From a checkpoint of a small transformer trained on Wikipedia.
Architecture: RMSNorm before each block, rotary positions, no biases in attention or MLP, tied embeddings.
Each number is 128 + 32 x the weight over its row's rms, rounded and kept within 0 to 255. Layers, rows and columns count from 0. Numbers have three digits each. The size before them is the row's rms in percent of the matrix's.

# up: layer 3 MLP up, 1344x256, rms 0.0757, rows 472-538, columns 0-63
# down: layer 3 MLP down (transposed), 1344x256, rms 0.0652, rows 472-538, columns 0-63
# gate: layer 3 MLP gate, 1344x256, rms 0.0741, rows 473-538, columns 0-63
up472 097:104152071111146155051172124142110125136166119127115144122122135082093129092131154079094105101188136156166070166140143117090107163129188055084128191098093122141174065123179097152143137122104153
down472 094:129147000130163108150050115075186099157099156177102136129152162170123159135099142088100116123140161135093165149161146151160164142122136172105066133160143109165146171153157146114084127124136133
gate473 108:128143166134109170122150152134097092087096112084083125145126096142094113099111140130153137096192134071184120134149158099073100166153116128126094126117167141091103201154143172065106139132115161
up473 101:120089149141111133097116158184100160114133178159191087068110128116132119121181210109172127164049173178101130204143097150153095100093137061132085126125151157078177125127161138151178060073120093
down473 100:122157136105124134154150128108126124135151131092143168202121107125167074205133135071083087130200102154134105107118092118094156152185117142097121184115097091129153120102124125109090137156111123
gate474 101:134049193156144147133122116127114151154105070120116142117123139102135125103115086130147123134150133089070150149086079130158183120116132178150088130089100138102070109118087110085198075151066156
up474 097:155145118164200151153099146108124039142050093116077125119103154143158158121157117116064163114128175117124186126115109173097099143138116149097145136111123170097133087136126086138157089090074125
down474 095:139132147088108126126057161147101177155134113145124103165126146069140099099117103188184189153172090152147107131196123110201122188166137167146135117146096137103189142164141143101094109097200092
gate475 096:120151116132129146179114120114136078096106130141048171130112164162129083117108121149148080061120143123132119121193156133229126143080128161088114113174119100109104116092143169133090086187147131
up475 095:145142134114102098115106075069152132143171193116093069163128152122170140089178095169122081090088176149147183102187195156109142122137132135160165148102085126101082136038149101118187102114106095
down475 102:081130107137131155127117172139050144136114160127094077130127117134057104128100168168153102183113123061055130190115157121103169108055128115110149112130157141130126139114143152137127153121147129
gate476 102:071154055147140119140195082084096150125141052194160126168147128076093133107158160115139119091157115119134121105159174176138160116116129083130095156067129149147139073118130122108082157158118160
up476 095:178138148136160133155089139151131184110149134137124103095149167093129192072139117147098069170107131112119082161095105141119118096172128157093116158068103166148163147087141134153134113121092104
down476 100:119064103109075135108153145157130132157081113110045128109137122190110124150092146137142192117157113139079087190166159098138105129089184134189169109185094146150104094129130100074164066154162096
gate477 095:116101151123143183123124109160044139129097101151103122060110136124143145102162177147166092112103134128067107173171176124145164109086128140183123124175175086163155188140106145168170151164088092
up477 092:225113157085146193099134108143071114096045092143106148083158150122125099107142131117112117088136138076113141136065137191096083082131130113161075178114119107120105135103054117168114149155084135
down477 088:070175089063108055147129130092186157153175171124147080111095109114162142152083054131074148084136127196153121063140086062114175141148084136106087100090146157144106104178187140103143102155150156
gate478 096:134127109200156124061104165121168096128154152107040119146150147126140143128138128115083175108115130131148112116146111140125158112129163148147175132121061091117144151121143151128070106139131088
up478 107:100133144074095131139077092105056130124169157126099117158114113085146140119148157169179153130151114172080093134087154089164120085089103152162124117128066088150176128148120098157188159091102112
down478 111:084125140125086147134143138126144137167120165080064126155142114096171104093125129071168140132121150131120143093150174160140100128101163093172124082131111104103111097137099150156164167147184097
gate479 099:162185129074120126140171094116122170131097117129103142114107118125129073151110118116171099079109117199117168150137097125141095089104181100126164106160150103126094122121129178095102136168163053
up479 102:164190119128102122098153132218093103139178098136184129160114185153153129126135103160134005119124152118111129124104133156111121109090142144120140101129149156134128145082067177131099106140126165
down479 096:063142133172120111120099193118152078081112136107095115210125119102086137086109120103086192134084118090150173149145164123164139186155099118103107161128166201111150164128189089083093128154087150
gate480 099:106115156188114148078136144149195070126129119104107176142083116130099141127109165091091185179149133172185143090079046120119143113175049153137067122123139138140093089136149163090092184147113147
up480 100:164123126133132156199148162101091172159126146140172150079113109150128076076127135147067170118169152110107111177156107148098055126084121143094018090088094118150117070177113143153129151186124083
down480 097:111138129171154107104118163158154172119136123134166128133098133124124144126105167101152149194142086100148114042089118096142174133100181145219147146164131193093090144125064132136110131143115166
gate481 098:184183114103098132118155143126148093207081125151088171185101120105105121110094130126100085184085157116167110141144161175146131130115136123137158151180151125149051068097125185152132088092090140
up481 101:112061132076125098132122094118129101126079204168110125110135096170079110155147134105088150075175146091174141155113150142146147109145179112143102131093140070118134153121144092116154142199161114
down481 097:142089161111112133144192099123154163160067188098130152161097139126117103124088164154115169132131089139164069082162125120124119105134161118089180155112128107174134104143152085110132077174124086
gate482 100:106132117108123102152146078153184141114166208151137091110107115136180096106107115101134184121142077079152137169069145113088122155112146128144121170112220179151143121174136169111184097162169093
up482 105:151139145193098158120114137177129175119127020128103171116124114168126132122151128149103169105171180154130115070125146144083146115111153139134125060154086143087075126157135171081102142150139126
down482 102:157096120133140107137217131153109159109084171145119150159108164150178097079151143110118134113165090148104163166154220131134174078152134076108180146129138185178095117085159118141152105107136101
gate483 099:097150117142088174089159123138088120162135082155104138089109117089133158111146140137184148113105079241139127131154103159143121089091134114174141104119147161188100094169128123113045175165141165
up483 104:130157119053095035142102141167206126066091092191147175146080131136115127134124163072153146160121160139113133119127104112104116119129157129140117124078098179148154158129116139101131134171137157
down483 106:095097165098103135155155137222116165091133153058125125151176157141155125114155123141098120126156160088112142177122114144109121121132110122104124142146140104114153131123132091158103147091191108
gate484 096:130089086141147149137122166085096086140176121186083138112127145053153134093131152099116126121135130122060161111148098137101117133094084098148120077164149145115076127118181144097154150142105139
up484 094:156147118108119114150080132083166096081132173172094144086113100087097144110200166156142041125093134144163148051103138119107095136150158137115081145110085130193066123149123143093127066126164118
down484 092:141113201121109124098178134157114150133099145121179134128172097148181140145031111131144185137119129146072067182130083122140137150166178108150172145169095062101113192121112063141116134161121154
gate485 103:103147112111143136147140080110136135088162140139109173120159110116134161192131106075142121155073227153138083162155073062149170078135095164081152113175126129161085108052099086115117108165137106
up485 097:106162148172085125120093144046129112109102168044137158122124121163137148111118181126115098087134105163045152113105121153063163174143115149137141144098157095136138124180125077166131119114093097
down485 103:165063096149145116142157131117105125190142182153124111161147134129106107101101119112127140156119145112188132179118126136168092141155172145183157139153155080115165164106165210171115146081109130
gate486 106:081081118088141117130093140136110115147133080071142128059092141118105145090110139200170104094157114146122138125112189068136171085154099105139134155140135222136108112157101138105106154149102134
up486 105:148167144107081094168122062145103108157152093109080139053102138123118105087121152149094143149101109202139167150125144082124174156167148157110085162111126154109117106147134122166130111121074171
down486 104:156089137144140171168137109105070093140124097135152087116072168135151138117154117099165127092206119128146091187140132119145147115127108162145079099084174135155147157127154125111113155100096190
gate487 103:131106136070169120105180128207147126133088125123154143088098086181120117118136099164065125103193094096084150152117100109141166146108100090168132160119130133100108095137100124116115084155125141
up487 103:146198211073114172073151150149132081151157071146136174088102072202122115051157095164119119130135183122134152122093191138087098142153182184143092152115118129153084119135141137065140135146036160
down487 104:099148151155134114111086135147104162151126116147136106078109178036131157103086159086128146135136185108090160117175168178130150136035079143119172124089166120140142085191107090151142173158120081
gate488 093:169111152136109130149103151138129194111163151170080129104129167108180160169119082110191171089176120155128139119168180131177149072096148106149179171118092121098078109121130163143172110081134148
up488 093:118147138124210123196104069054123098146149083128129149113094122149113081112177188152154110174121086103084121110156101073084134121161096098095115108123099198107155166145171197106118168088163090
down488 084:153124147126145117106135159097148141113139164162166124201059094076116143154113138172098088149097114135127155157073176119124144186084141085195081140073122134147093118160100111060186124148163132
gate489 092:122181138136122167131149098089148104189102126090122133120111061110167150085137147111115037105110113163156177092155115110086137115082168137121141179121183112127125067192167124153131082135103104
up489 097:104151127089108175125088099117188154179099110131127132107081087159125178160172151070096053181111140148108157100146135118097160129127168149144176132160145108128183135110166126123121071134180120
down489 095:133079099162107143138119123170163130074118119129124112125131130167128132215136158118168194178218170083118045177115106168191134150093058156121130084152110144139171141057111154082121157125163140
gate490 103:119109108061139172162130094114095120140126119142140143157093171074128089118172061065132125121098120128081137166130135104174125152120142165105168125092168090156065082061132069142061119133166157
up490 094:150134150129097177141152187172094103117095124109076169158137158074144083113151081126091133169132139191112144163120086113139119126166131141159079136103207106146062157186113091083085082191080113
down490 100:122126102070136137147117082166159129127127106157106129189143074138178150081117118145120159123121120079120105095147105090144122149108078204117107058128101142108189127085134166204104127069145130
gate491 096:104082103151078120092138129104167088110127123138113095103123071157138132122105166111178132146190140101068119168167091079157146135093155142167152116159118120130094081109113130076112107114150157
up491 119:183169120188173106175138143182138128132094153161137072084146106153110184044154127135111143097130098149119085160112111117128064151100107170204085087162185078124104086131192118131117104118156173
down491 112:143157129119071080089078080146141098133079144144106083110146081140074140078142099159110114138142078110128099203148144136102122193135128111175128110145177136148143136163129189124126091165097112
gate492 093:099077152176111120109122100145117177219154114151102099107135141149155169138178098061147095201101180145108141071142101138110144155078125064121102173122139088125053157088085209091135193084162135
up492 093:197129143132136069188103136105151154097134143167142163175132192110094118158156098188140118090144151111079151184082136123093171097165156182166161128135171107153134140105201085134151175163093082
down492 093:094136118104105155056119145128118109140092096112114117108153133198181103137131165103106113170088150108158105086123154086182154175115102101089059131089081095123125127120106167156108131086134117
gate493 106:120165106096172134162082148164128111111082130147117197123155120136121132130108177083127141151141113142060118098124146051115135054057165121104171155113101203094135105137145127125085135156119176
up493 103:086145137148138165154123107136170120072121115119128181097168154156043119088092086174136119146082129122157135056175074102125144089141141195164126119156131127153201076129126072105157133162098183
down493 109:164111166107114116131075093140093095128168170070148138167089170147139152127172136147117155192090112119155148181072075112116109195158110112143079146164130085131109115125113138129082101098115098
gate494 105:108080146106131120174099167092185161143119103071083130123132070117112099118126122079154151169123105138178184122113129137044115144138122098102107126086148107117078094134146105194132085119075084
up494 111:136167107116104133172161125130111108145151094088157158184149133118116101104125177155113127135190081098122116137127144132133183143135132115109064104134158167142110184124123152137137126159104167
down494 102:131059166088112133118114098170104097113143177172090102061138114150134093154137080122165171099121139184113112159103150105051120173149153086092093109152130116125133139116135149159118157081133157
gate495 100:171146134126147099131165124194144160196126096110096094182100137075126089120047128102059154075143151158084129105097109095146126146103108121083143161163121142163147102124171185124165132127150095
up495 097:128139106145177166177077156178141094108113158118109140149090137100087131107115024151185099123148178176079089151128169093126155152187148086149156161089183104145165108115087096101151149204098169
down495 103:119101079142152104153155066154143203173136131103147107109117127090134076145113187055114133116077135117187101137116150073117092112115146154096133082122136102130143118145122159142107115133124161
gate496 094:127072101094100107142131133140075136158115124119167115079169111134108133131139112193098164134085138156130114111131096193198145192130082160081161145118101156115088077171118097088140122108153155
up496 093:131096148136116086084107111110100105155140128149145164168131147073157182162138196139146145083158078167126065174088202147187102124123126158102189185100221173146166140152089126118175098145120154
down496 099:101174144214143116116142110116136116122137092107117127061149131119090126156094058185132128186105152124081159047144114195089127153113109174067132141148067096107124089150174138137097159134140128
gate497 101:042132121145115166081076144135125125112118125111079122084149157102170157088134120157130097093141134114153172141107075155110149118093122099132114131088143176104166174098191171133111085131109143
up497 111:110111086106082137161156103116077127164138103141184116129098190176136169104166134129093112164131134107118133083104174112135114122164105125080128097111075146164155142148070119101168088148169092
down497 099:125156132168162124128105143138087133111135105166167177121149153107131121145130140131083158123075102166135092132179108165158145164156140162124084099069146169138153171052098160120131089132086144
gate498 099:136137125137116138138129093068117122097104117118128113123124113182137159096210131129101162105214126141087147186145093126130127114147151145139092143090093126083131203175118119096144081143078128
up498 098:142101153159153088179085113088136086072082126139182149104141159159169128132138079141060145115158174131125203120165091196102098118174117204129138126143107136113124157112132184144096155071157075
down498 096:091137103174155161136069152140151108199194115112170177169129146117133094096092102087163056155128168119148060107088138104135120163150145116144113083136220153104164073111136155127115148177103101
gate499 103:186118100103103114142171122097171166123134133185151113115108083108192133103075109116111113099160098125165086123092139143107124110172105129171120146183185083151154142139121146133166093064148079
up499 104:150116115059160124141109141114135101153076113073174109130122153099138170177103111176143087073134127124130112073147117109187153151107123093126106051094140143130126128161137162196095103132137137
down499 109:123060184177143122112161188135190121142044112118105167130080131120176190157166122134117146168158093166176163148116147162089091125109122139169143167135076032108105126149023130163192125084095168
gate500 098:106114208167095105115163110152115124173119113151082104183150184105084122128118154083108103173125068155089154158122088121180097141152133094134106163156118118087107100153095143140091132138159126
up500 098:091142148134125164106146075134173115195214177118070107142169171133128116098162098122101132163115141139142200086165097100092107148114149132159103138107078154140166128079216096110138102120147081
down500 090:120101132111152143131109162153052127113095117138210205122127094150166119140135150142168092073136120083121066130115141125128149097137129164159135098128155167106157153119098100137146153217116128
gate501 097:156103094133114186128151136111089122134133148105112114180107107056108103125047069170148161126113122155152091158135195083107135063126117093134155126164167167115153131129096111142129175145090071
up501 108:157089092132163113149097143119151140132089165119147133094131071169139130096144085102106124112155155081084101127112152108121174146150144208171137117077137061156097106091125114155136107143101137
down501 100:193080121143111106092176117120103164089121174104138142099140128133182168085100068134162149106170143175126074106085161051081182099136158129101130109138147156149084131177163100128145200142144039
gate502 100:075085041121107148115124107117132134091182090174137155181127133137149192123081113167155135116113121046113093117125182058119090130190115135124139170144168095175110118129107133133167148153170149
up502 107:144100037145091166139144113127154188086155046164153096139148161144115171198082120183116120146126166086161142087140097151025120137132085139169146108233094124186112149134106187154113117078183142
down502 110:139093115127110079132128103096108083155050110102082124109150146145126125063139116095146111182182126125167173082110131155117133154057036103146163127095101174084142109148126080145153099103101144
gate503 094:178097110128126088126125153197118144099133126133084104118167072083142112150140150116108145124178096106183096188181122125178084205103159081147076120098149095105147178128133094148103133110155156
up503 095:116114131087146152124094176145171114089139126113117139161131094130115170139132152110145171125112142091142158169087100106143087083087128111103118123097103122145127155142148127161071076148129139
down503 094:123129151161117161120162119121081106145154144128151146104086145175144149123130071177122136145140079141088172047107117142071183136183159187112185142158150148153116108108092197113112160089111078
gate504 097:097104140168141142190171103172138149150190137137126113100124098104099094106093115114113157086149125157095096079161151107112096173112090153143156126122111113121138191143167155113116114086151067
up504 114:113155073143162126083073130092140145102121066061133054086163103123149121117139070134135152130150066162129114105073098139146095150146144115144165093130117086122102154044109176077209165203151193
down504 117:171136088141151163150183176089124111066128087161156108090078083146085208067122147158065148155154138135126155072130078117124098150116085146120139137169067109102143119103145138148129095117114123
gate505 096:084099114138132114111072086146101108088133103124082115076139102095099075143103131211173120098118142138135067143137204130138148081171062154146118161119130093143164063107103113154102093121129145
up505 106:117159180133101156100161124100115174111131102146159112102083137182154186181168122138115161093163067101092088131164080120145104098062119098099135124079081128126093136139161091099140162107127143
down505 094:117122128178167148179083143116121097111124086189127171120166114080098127089114102150184139124102111100128159098132155112155161047109145161167190107122146112129128136100091088143148057157156177
gate506 097:079208163103166102162118145097145134166162142156111065106134131096158152136110204102097090164125111167125065167121103176112146162174108086071128152168112186102084150125125096122131123125126115
up506 093:207069099106178132099127125121114158082113109112136114143169127114137144181130086130138176078126111089096137087135161068168114134078190132158121071105114131108141166129086126173098117173106160
down506 082:102139141135123132153175101088123089173148160139139081124072131110140148115143187129113063158139116154123051132105079136081140170148079104076124173172150108141108116146200079106123111065120139
gate507 099:162134151142138126114137160127188098138183181167097087156143119115099137174081187119125067112114139156126172124185116105152164136124114113130116152128154149090125077104063099093145175127127094
up507 094:176195151124113162115058100139077156095088120119088101168120098140085112101121098129165159154182111157130156140066100124137110112119122147141129153168096063141115139156134107152184102172147079
down507 093:125122098145105113109144172142166100142122115103101136061142177140168147153111165115111084148073095093131146163199108169155156195119160117127147110090123141104121111107085116124121177130133168
gate508 101:152112134099152093115116143156092170133077157108099089167197154143148201175121104137142072139128098140157188155074133131156155182143105114125100141166160152140144101189105096133169107156147123
up508 095:152215161119130169110178147162113176106155130144170096114087133126191189179150149089140130131122132094091195118119137143133082112093101182134162168070124107188154119207139152141160126148226164
down508 095:133140221119155097062081186094120182128111135066145163105125085136094127112095112206158143132115103159130127177113123133083123114175094145102133124088157096093114136061123135124111157045086069
gate509 101:163088136184175093114131132152157142088153136155134091104150089076112161110071098119130110192126119191143203052094175148099108165115117089075128108154164119149110140140121088087136120182110120
up509 097:132124085076168132155141098165158142135106115110090103148148077076104127146086124118122125186147133155123144065126154111121122154103120151098113145158158095181058055150130102124140130162196191
down509 093:091104128174060151100122082140119088089165109150147201040121138188089146122136160085163106141218137152139096109146129137101080085144167097130100156140093094093130138075134186169129117074079072
gate510 105:160096105138089101122093107151131092162153116111164169114146104112156139186180149116131155089112077093130078146114109150120132160108119091157148159126077182109131132081118170176147185137087109
up510 102:086148180104158100167080175148105138131127130105103164141110123168112153157120107171180109176107139141090140108199146043159150140066107159080172105137081090107136127160127167054193130158128153
down510 104:172128112130101073187106081152097109181123098080084107144127102117115184085120137095146107113111090171170150119103112116157128156092089121176125150096151170188109174115144085188176180095147090
gate511 108:142109126134080097077094086117064137109090106105125081197121084102176159139119132152135146128101099134117131124091126141151155159109146099056109130056158135116118138095123139171174117188130084
up511 098:146087139129120125143109088126167099159165142124109114134148139112132161076101087081186135141152179101161054141125200153119097136165137127074102165117100061158186179174137134142108088099112161
down511 115:133125189151193138179140097127083119139162098116099167136080105116134146105103118111126159147179126153129103140196107117079151134127128154191109124132092146103148120142155159162066111136138105
gate512 100:159172146137083121109191139200118146153144155170134070115117106167177152082143119186141098104129105109147125136135181106147181157123105147154146123180178161149123106201095142145103173113095124
up512 096:121148101063096151177133170135142155094131074095190215118115129101096123118100129077092169127173100102110145131111165167114087144094123100137081115152130066171133122202115186149096131096134132
down512 084:091059118163147126109166102134120129116187117118149087085128115160128166073140082160107117109134193122126124142151134062129182098170160139169146174148142119147153116133122133131085060051125102
gate513 101:139116100129096111130134164094141137145150132145169083144134116122128147195153168101109130122099148103088208108109131141162104077174100175142150126141091144123101143142183111176116174110204104
up513 105:118172123151142118187187120107129175127148080103110146128154132133134091129101056126083129091169131170073103113127128161105058133117103143067118100119115125120154094119138132134132113110117109
down513 105:151144121143083081147106116066160176102091138103113065101134118109157103159156131155131140112077109130119135097182147192177114115134119107131168121177061121132118072132146135131091153164173093
gate514 101:171186137133202134075119097104093128134114172129103167113095095109176189167092127124168162110127111083148095124223127107103170144111151140104167125113204145129106129128156136150097152117166155
up514 101:105147087081152104140096107169084134121138048067196093084178136167120181177157187093134146150109170095117105097068149131122121130164158139073127148088164095129087105085163138068103102125155103
down514 103:133100116183091156125105151081180076142135106123116129166161146101091079087121111118118114105161132159119108128134104103153154122074129121136074114186119078127142142143116135137201141105137102
gate515 098:164139131104118109101148087105147192193159095080133087177073140118179165188120077098127150112130089099135069077121177095148137111065167117162111127095144156111111080126156133075113068120133106
up515 108:127150153131118102103127114113111103145102096179159119148033106138150142084098196192179063089197122125093141090103114166160194127129119168131090130109146152125163135115158142138175139064105104
down515 107:152127133158120087112100144111097158151159087102177188135096148130187081095119167180112133141108142152117138107140144092124146141166088121179040060110115143118147099138098064161136133137110139
gate516 091:148126118120133118098118093062107079198123087112067137127081056140118122158174131134161115123172064112126180152178118129145135153166128230132156147099112084179111165139130125136085116143148102
up516 092:131202105113169093118157155108127096113139138153156062081127187129166135140119143097105086139072131114133106145110153119116125067173103133077166158148151113178097160127124062092107115197077104
down516 087:147116132125094154112064066145123143111074121147114181213218091104132126108124140154139138158175110199091130141165091092124119149063137144163081104112117138069129111153148212144173162061193142
gate517 095:177160155125157114130113113130106100115180146101225154103126108137142140176167149110096184137194110175100082151134125133086038130193102094134115143154140166121159102164189125081123106132155142
up517 093:068151123122131109147152141112143076141124180141171158140098128093172141127135153136093166165111104107126122118091175168112141129142130152098085145134085109137069136154092150135200139191163122
down517 084:167101104157138120147133133133098152080161144170099105137168124203061075096143110152119091135138186118159123093114070176155152144097119109119079091100114148113165175115102140089092087066142128
gate518 104:119091171076090097094126108152115168143122133148167119098147072134107128151080118141112123102162087082075155181153150121109084125128112138152139132168164162109130061160117061142147124115114138
up518 108:141157154126148142102141161110165141129154085089173176082141148190128168139173199152091099104142123058150138135135127160177150187142089149105101129155087136176154149117122087118118153075140123
down518 102:147161122134123181183145124147070136082108099170152137077139133141144187068102099133165139162177155189175146149153092132086096079139170136100087165064131184050101118139139063107132128142095143
gate519 102:079184147148105068161083163102135115179123126153086100168124111155165101096138114110100109114131094117125106102100107153124124128083205156206181161114121147096154184204168140156146144141171152
up519 096:124129187124165148115102144094131118174176075115157106164092162105102124078149124105124131124134121097153103134130125171121107102150183201117118154141161149150154152104114202142188126053142071
down519 095:132130101129114133081164112153137107090146173103141145106172153071142130155124111114140142163093175127109130119184190079134125093124089141150087137163145115065176088088161161133114097180109095
gate520 105:186137114173102131148058119082112149115069168155155146131164085158112094107088144114156090142106141130122119136144160126200148109121155062162111127147120131108121143089121105121176168163163203
up520 101:128123083091143101149102167068109094161138095169044119105106127123132105109131152144149129114169144122126165076121124148102101151148129046113107146111165146119186138113157166128128140178063119
down520 110:129081150145152170123137156134141143049147190111133137153117066124155113186159094156167102130116129104118156137131107119087095115190171165146173132117154146056116146109056113149188112121175105
gate521 109:135189170114097165096048113107139158064079104117154196122155121072146158192146164094196156149112156162105113090131113171113136138110146107117179179131147133114187155145116159087140077061139137
up521 110:093219133177161133099144127114129159102152144149131184104135116104151162179126112106182187130189131143138109146124184097137104140091132124126137213085107151129093167105168172118124110097086124
down521 113:113153129132161104100138066116109121144114127110141150136136143133104100164150104120174102152080096147111128092132100158093170179143137110144126174143152131132128121070163181113055104161163131
gate522 101:091114115124124160095126102080109104091181138081099178128119154141100152170181143137117131113167125088127159119092097107166102123088133110163129163129099116144115144124152054130134154073160228
up522 108:153141125115138114113122141167131127153155112148131062141161147125097111165115140138123177174096137144102096179098192027142126098127089153132120136144120106035110176151075152158208146185185145
down522 114:116106050101166128098110069106155149153088151140127127163190141062088129099149159137132129145149140138115179161134098124136117139096057171091106165141122146163110142133103140128133167081140185
gate523 102:105112072147102089104175128121106108117129165131135175152124138069146104108109176141103136108119070130169178100105138143129121136126154104139134110161161114164122158147116215104144157125112113
up523 105:104081180157116193165150126127153132103100090207161097149084103174139109177146136192122132046181115158175144104084184166136141126149116079125115096197112149166137113102118143135118140104095097
down523 105:147169151112105135132115120129179182117141163136111131163157157162118142149122073128106206157134120115092128117152136166139089074114129083139112112092152156061108051139123061118117072169171094
gate524 097:093110113134110126129102114114047125099121169088168141165111116166162172178095142115107116115098132108085116130103153134116058163090127169144114139081065100057140098105080117163126143081097120
up524 096:067146143108146114150120104109157113104136131086095145123149095183121129161071175139113101132101166091084122157136138167093105125084108089130149179110107105119200114134123086109165115152141149
down524 094:156120129156120141073196151110114165140073130086154087074145068090137152128091054076138169153147191122131080128111137186136117173103060131159171123101072033127148151104132119114173166139162188
gate525 096:106206197139115143134059155125131135097091121120099136138099154150129161061096190220112142117077123121153105157111091143104166174081132107114161105089161120132089158117110145163119141163108157
up525 092:142092107102096140113154102175124141132172171128175091111150092117147135126184116160161119169172149174154139093148137090135127104126150165121083130165106182056140182136097105093141110089203111
down525 090:075154111084072152143135138098142131085129134134096151148136122128100196125166091179098092144101068133121172118119116149080132104065138083143157073094144078137163167144144132167137146187115128
gate526 104:110078149135094125086145173088133096155178179119061129085126153123164143078140097119139132176105164120072099107133142118129090108120134148102118142136116166161176132135158155150160143125108154
up526 101:141176098075134110115141098105147098130144113161210108136134125175149125144108093158164086101105123125153177125141118119129123084196146154149112158128108101209097093157156092135130133177157142
down526 106:155146201116072056105114163099147150174169174124111132150107103121125121165116172112038101125096166065178101138107086165104126088180103153190124081151134107124112153184129176128133155154070184
gate527 098:166103072116138113145143087087119106135146174170111056145137138115162170176157107164145120055145101124198085106064089109174143112138133133136122086092183119134168144126115144121126144094143133
up527 094:113175132176110099072143117131109115146167170128139139091172117128101107168147123144167106178125123153101126173149142137068134107113151114126152171160161138146120155111143093144119146125100116
down527 101:139106109115109125105113083088095168077145134143086134145161146130143061106142104149142169134074157141127126076121140129107157155088139132158095075122161128121058117133165182107135098118135135
gate528 100:150149098088135139130093131135141147143157174068098146118086142110143103192091075189188124158097160144049115167149119093171115113083093124151153106121095108119125132144158119197155149092151151
up528 095:115139179043082167194111125181118141134172109092080154064109085140205148152164124106071161134088158092095119123114098153152142139102127094081122068119144091183096160101132149130156143089165106
down528 102:150163135175150117112104076114158153115146100113174088118118041130129169087129123154121238132150108185128104150179181166134092122160162143115101128178114126142113112119076126152094130164131135
gate529 097:150131095115070170082132149118077101113135157120169143117143120104103106094044130153143146080142110079133185134139161120117149160142157141115117158146205112126133068161138117158135123140030099
up529 106:081081111114174144139161110149144144136178137154062111130082127108130103176121100120153125093135114168106037172112118162149192145105110123168096103100089157114161119146155083161117124127171094
down529 105:131122136146125106075165144103102129077160168125115174118095121138137148079132142138121120105103128098113115132185133076178198129137139171139105150133156150143133136128157167131116060200056127
gate530 098:142143149109089150112175058148124052132081128169089136107102139135118175072166126135153103088131175157109117116105070123130090131092158104079068181128141096167156084107060101056082106159101087
up530 092:116136122153144142118166131145143111122070048130155158082144132142192145093168080157087131093143161167157118097182163139147140053059144110136159073131105136151174135114103148147117171113124141
down530 094:163104125099077111162143092100149092128143192123092087124107112106103142094125172089139134116140097114092094118164113130104115129163118126100098174122147051123141116115172117089105098154142075
gate531 086:158141099109162109167112183157110102141154100152117136149022156157107128103121122088096162099156116122172141157133135153126155164138123123189102174115183085118104104147111205093183161181129145
up531 089:147113137161086193059158119126097109132121137121160076119137136147126137045188148218143120077170074129126103087134074126134158146112143098132136203160126096138110114093127137114123081093138122
down531 084:100119145096168093147086111126154110157131147140088133143156152154192167179099138115193129212048080147155142165137140128129131115153098171111178065067100213120119104132127088162127133155146139
gate532 100:160126155044160167061101115164103176168073122152099177125081102102081164139089113141126123134109084099107128174135121071120098190088137175100076105072111107119089144159118168174129121108148108
up532 096:128134103167176150079125150083140113082085179120088155081154125142110088134202160118057160151136148096169167142136110178109146195141127131154119117107155139110163137143159047122074131130075153
down532 094:103098078026113116146155143148107157173122113130160143159168120068076159151119093106147116126140102150086123163083125090080096187120162105176176137141134132095135122114130167143141181131150117
gate533 105:155148160149068189141064131136091160157164082140142166103148110091136167158135127159149088111090098102131170180129151099143130079106130153034091103127148057103135109093096153122104107126142132
up533 097:102156131095169109122104129153090140093151112099149147128139108168119123062109170138154122076117135097155121106160146157150121104116161068152183105125177126099151141142148147145061130128151153
down533 096:127163128167153108127135150179119113082168121104117118154163103116125096197142115160157186150104138144090133132108097092152105160146065139103097210086080185152097107152125130129135139172126116
gate534 104:094134132092140151184072129124099135104076123113181184125109107128100151181157170116078104131121103088121123081103148126152118122096121108169100096063137160102147157110093106134114126143097119
up534 112:156157145125092086181137083073176086129146177184108068156177163131072128155144142140073126163091110121136157102189170177100162230115104160102067147143145130195108117178146124086107099085108113
down534 110:093130179112101104106140126149125120141127141130179120144162122146155117171123144139121094121183172141146063129113157098095102161117152111095172160074155086088171112075143167112150156212144103
gate535 103:151084097080107086107118127173062102116178156161191205139155171123124167117095168157140164158155141103093102146169147126111158162140108113144146135173051180054126124109137102168157133124139124
up535 095:156106161116078145191136189113106075140162153114190121134105139159093107089102115163176140134136051112157187138124223135079148130122094060118134109123129116101086122113175107180134126082120095
down535 097:113169144200158147041148063158097098095072091134064086151153077083150186151094077071091126109146183134112072127132095138144113112151169186200108148110121089162136139171046139087130093197134142
gate536 100:112179125133114137150166120156214124090116152093192159106098131089165152151124108145118158102125099105129155142147143173177094184089067125115111193113164140105099143135177147101096058155128132
up536 096:139159059082153088150095092132152142137080138136104128128190143080104131111104150083052120171075133162140169126114124101098170112131145143169133159099184134166133082187144157117168140116099139
down536 101:153092139138151103104137090162182153104111158052165126118168115116175086135143168135131104127116147060096125118099152119141118118131099163119126147089139150169109140061115171118094127116071114
gate537 093:154081090052107157101140151121146157142146155090150116154109113138074132110059159120131153089183155096105122121119157129145077124095147204133153061135062094166157107127138133093120150132143143
up537 095:151132073058110184163114164114121056107127141139067215112102129150116152131139101144191151105133156065119117119136183092101131143123119118125136102141123070095131136127077153134097152138149097
down537 087:127167189202152077126157098164102122118103121136148090108127132083146106128111128152092081195094176162144135084112090147133114144125135059118104167119165142137129151111170140117139079124144118
gate538 099:114108163182173164134108155113078150192144137060122175163076178143070154120051167168113132153148129119152127121177106147118098098097150132068110145089195090149109128153131112059109200166132118
up538 091:106150065184128163114106079082159173176163127110162139151140165153166139139086103127105173122163084130124098119143106080081138174083121112129131169136129183068094076101130157124153130103114157
down538 096:122083154090153147168106114145109141185087132167125065141077102088084132131066098166150098167142132113101133168121179134154126139142120158099103097143149082144131123204140079142101124178106119